Each number is 128 + 32 x the weight over its row's rms, rounded and kept within 0 to 255. Layers, rows and columns count from 0. Numbers have three digits each. The size before them is the row's rms in percent of the matrix's.

# layer 2 MLP down (transposed), 1152x384, rms 0.0272, rows 968-982, columns 288-383
113:114209139122110154135092147069139142156158086138081138134130158132101134141190152093118166100108166117156095165145086161077082149103107094066131085119087132132154155100122154051193142087111110180093096099172153149142117148105141111166174155132107130102145138109125113154093147125058079142
099:077144119172100079188139146063104075184120130157152085161127109164170150168068098127089165116180122101159174138132156140163189107151144122155123189132117091118089065095157144096155081094104125153108094138108090148039160076128152142097198138137142072141151176109106077125108163092090084136
096:167130111088172128119062187131158063141107145099143122117094068108087165158117107132080110094116076126100089129201146121124154175131109134115128147140141154158174134170135129150111115069120147144086121148092112168120118144132139155150189172125071128144090096082046158121107164125102111160
100:162134152118128155147075133099121135154116133118118102134158152082132101143138095155048127065069133137099135105148109128096171180152048137140152084109142174146100144137132134126120177125062065136084133147140146122127194132134142083202119164076139153118098126121140109085143121152159163170
104:077073138093081086135096141135117139123156192100132172149134125151188105104130158137113195108096161098137134100102134163100136127151105148178097146186126131143132060125137072123158152114105106118103152092128084100134096141136167112163120086070114162078072142135108121114122165132132126145
098:114116114110160176098125101143167097103133115094177113124128135114132013085100155178086148119108127156102059185158088131136140134107093062106141144143142131124100112134017157096113198104121196111100155177114090171134156166157136096113091116110136102084127131101166145146180133101147148148
110:099119091118119140117095138165101132125123147098076079109082118070133116138146135159085139159154186110123138171131126141115136171130050180170058182075141132147135110123180138118143199188098145074078135150126135170131131199080187072127131128183091166125121112096137123113139162149105157178
110:095149170119101097160177102098142151106181135104141170088136119148136139147080150170164176141087097158086163169083149120144139158138138096112089098133044096103183149069129104111074158184160136100101109132168120101105065132085151107135082102114094153134161084132100163104179146044171142162
024:136143104095088153154120104201101109134146137113172168161102138083131109152097126153128115122138118125151096064150138128114130117156146138151110134100151101170091168185144134108097138156155110189118110106161143164140092132049147161069139123117150075198139143098100156077105155109144189143
123:059120096163087117159143101093111122165105143115153162140088150139150137126143073177130178078238146129108117096133079119103145124141132065148113094157079088137113114129081084164140187110126158151107174098128129188134147109132079126137149148167152169148167081112068128131085110117153155117
096:080073185120109140121110119087221134125135131108139108158213134084119109123087146186143122128184064106097177150141121090111133110131156044055153152117151136105123142147114109087143176166125125105159091102148200165122095145151075115147121061088131110180152127119098196093150156113147093122
088:174108143097085068114131109082140079125113117157099172154094081116188127112135146131113078083129169130187131084145100063138124146174119163147139134138133122117128114079082151156097154126186131119121165137160125114090145147124097171171165122115116155074131133118143132137101146141103063111
104:131134134134109142143107139146120143096100156120174142097082104159109179064135088114076120201103149087100117121097124157108139114110104106105114137094134158139113089159169138124166065097098136096151129166160123074159110162147121087107137135111085151138108082169207100065099071169136162136
104:137095042090180120095107103098132151145115157092085124146163150145061108126170118092157182102111162126132178165100154110158165118128118170072113102073175165149150132112091128151124106122093114097161140120140140149110105177163077154097169120134098123121109081120193191092084104088127074146
105:075113115121114147072140140197146174146070132141111110078154137106128122168138121141123125150084144185140122129134162098116086105115121113136144204060187106071086079160095136087138090099093121117154143101151159108116144207152140123133168098104142124080080090142108203173092131124123116189
# layer 2 MLP up, 1152x384, rms 0.0409, rows 969-982, columns 288-383
102:146137120189072125193118097128139207122155160106190084172123153175087156161129150132104194082105101117103115152141132111165116129155141102187125165111189140132134138063161134118051145084121137127102144107140128120084074117129159147091095147140084125139141110171134106133164089102151162111
098:115086113200098121134129148116107138134158097144139115176106104149138088142125117117177201189145169091104187121138072110166091115091121154150130078120122169113117127169105131121109118127092193102116173111091113081168082098117119127123128145117115192117166123154140171027124086128121181190
097:140090156106146131116108111108143100145176165043172089122131125129134135144145140114144204104150116150114109128187115114113044092141103084082146065105186102108128169134126129102150125112088116115094201101093125159118121116073164111039129108097165160159110121129088110119084138152156152160
106:111092183152091108134170178102141149107116141109122076176103201097156119133101140120166169143189122108139124075165120087118127074122101108140121088122180131131133106086116131132140102094185090102095211107123150120115101122083108183165059134112110161184182184130156136134133114100131150185
102:164118183163115118038112161091120147105129128100099087124161153133122144148098106144161175195208103097140166082104126153086114098153043092097090131128117173100098149171137104147177054134125182119157118115141129130102062137122135175146161138095102172160136165136108188082103088179119165138
105:160136141191099109117123131145100167136122119210163125124109172134089101112099166186088122175110118142082118052143090122140087136089073110120076122122127182131102113094163128191127100123173118100121135156144097098095145166082128134144094133072082170078134115118217120124114116131156134111
106:131108139103119115069128177108144114146153119106142119137049140163132132172115138109119131159160146174060140106128127147159098121100079147191157116118103122162097129111105132131123165111130095119058159088116121109068133114107150114119109181122167185168100127149123103131108154076117157081
037:116139162148136122118128138117197127162071136088136093133130111148134105149142091065105138121108114166126152146118136125117134104123106110145089130152118117164136178139128114146110110145155150131197172133120136168120133123150117152209104191117108137061088163122135161148111109182134179098
105:203140187162122147098084184082123147117154114108157145133161144149061162141153158135153132140123121113100162116145157125160100132117122104091133114054133094146150111129181102116089123128136148097145140110183038150166108134115168117134170120134112176131103143142155160094184080148107155125
100:187129155117154136162151105130129137119177105114151131132119124168149145170084111172140157141077106123089078086148118250158122127101109152148075159115174095180130109103199121139109141088133101184094157115119095133138083135121133145103124151155078186113156125134145128091103107098130090115
097:090158081145153174118183112141154116109098092126225128123153152157099152117138114148088107168134191157128108133137087187120122078121138090144157141142147125132140136116126096139140163101120143104124112138098109091128088132141175103087112113145159089177107081187083110063093139143119148115
114:163140129136113081203151140170129150109107168135098020169152112124128113140115131160132163117120194097044136109094165141123137104120136081152122089145097186140108151078099090194119100133158121151150131101110128071149064108152191115140109138128119128113167110165102080086114136117158185134
100:151159116182137161161181089094118175130121086093195107094060125164078126113121143125073100072121123094113069088122164149111064115174199170180092115132076081161102146104169120102129153086177063139162148080122068095075140111132095086120153157151072158091144144113106085089110117140086152153
103:180090126147153089172135140174152095119178111122179094127080154155159112152129142126061143142128158129109118116135171123157141136114114108153108096081148116152084122110135112187135137103174113052119179095167103065135191084113120128119164157164078145134130051079142104098177102134185140105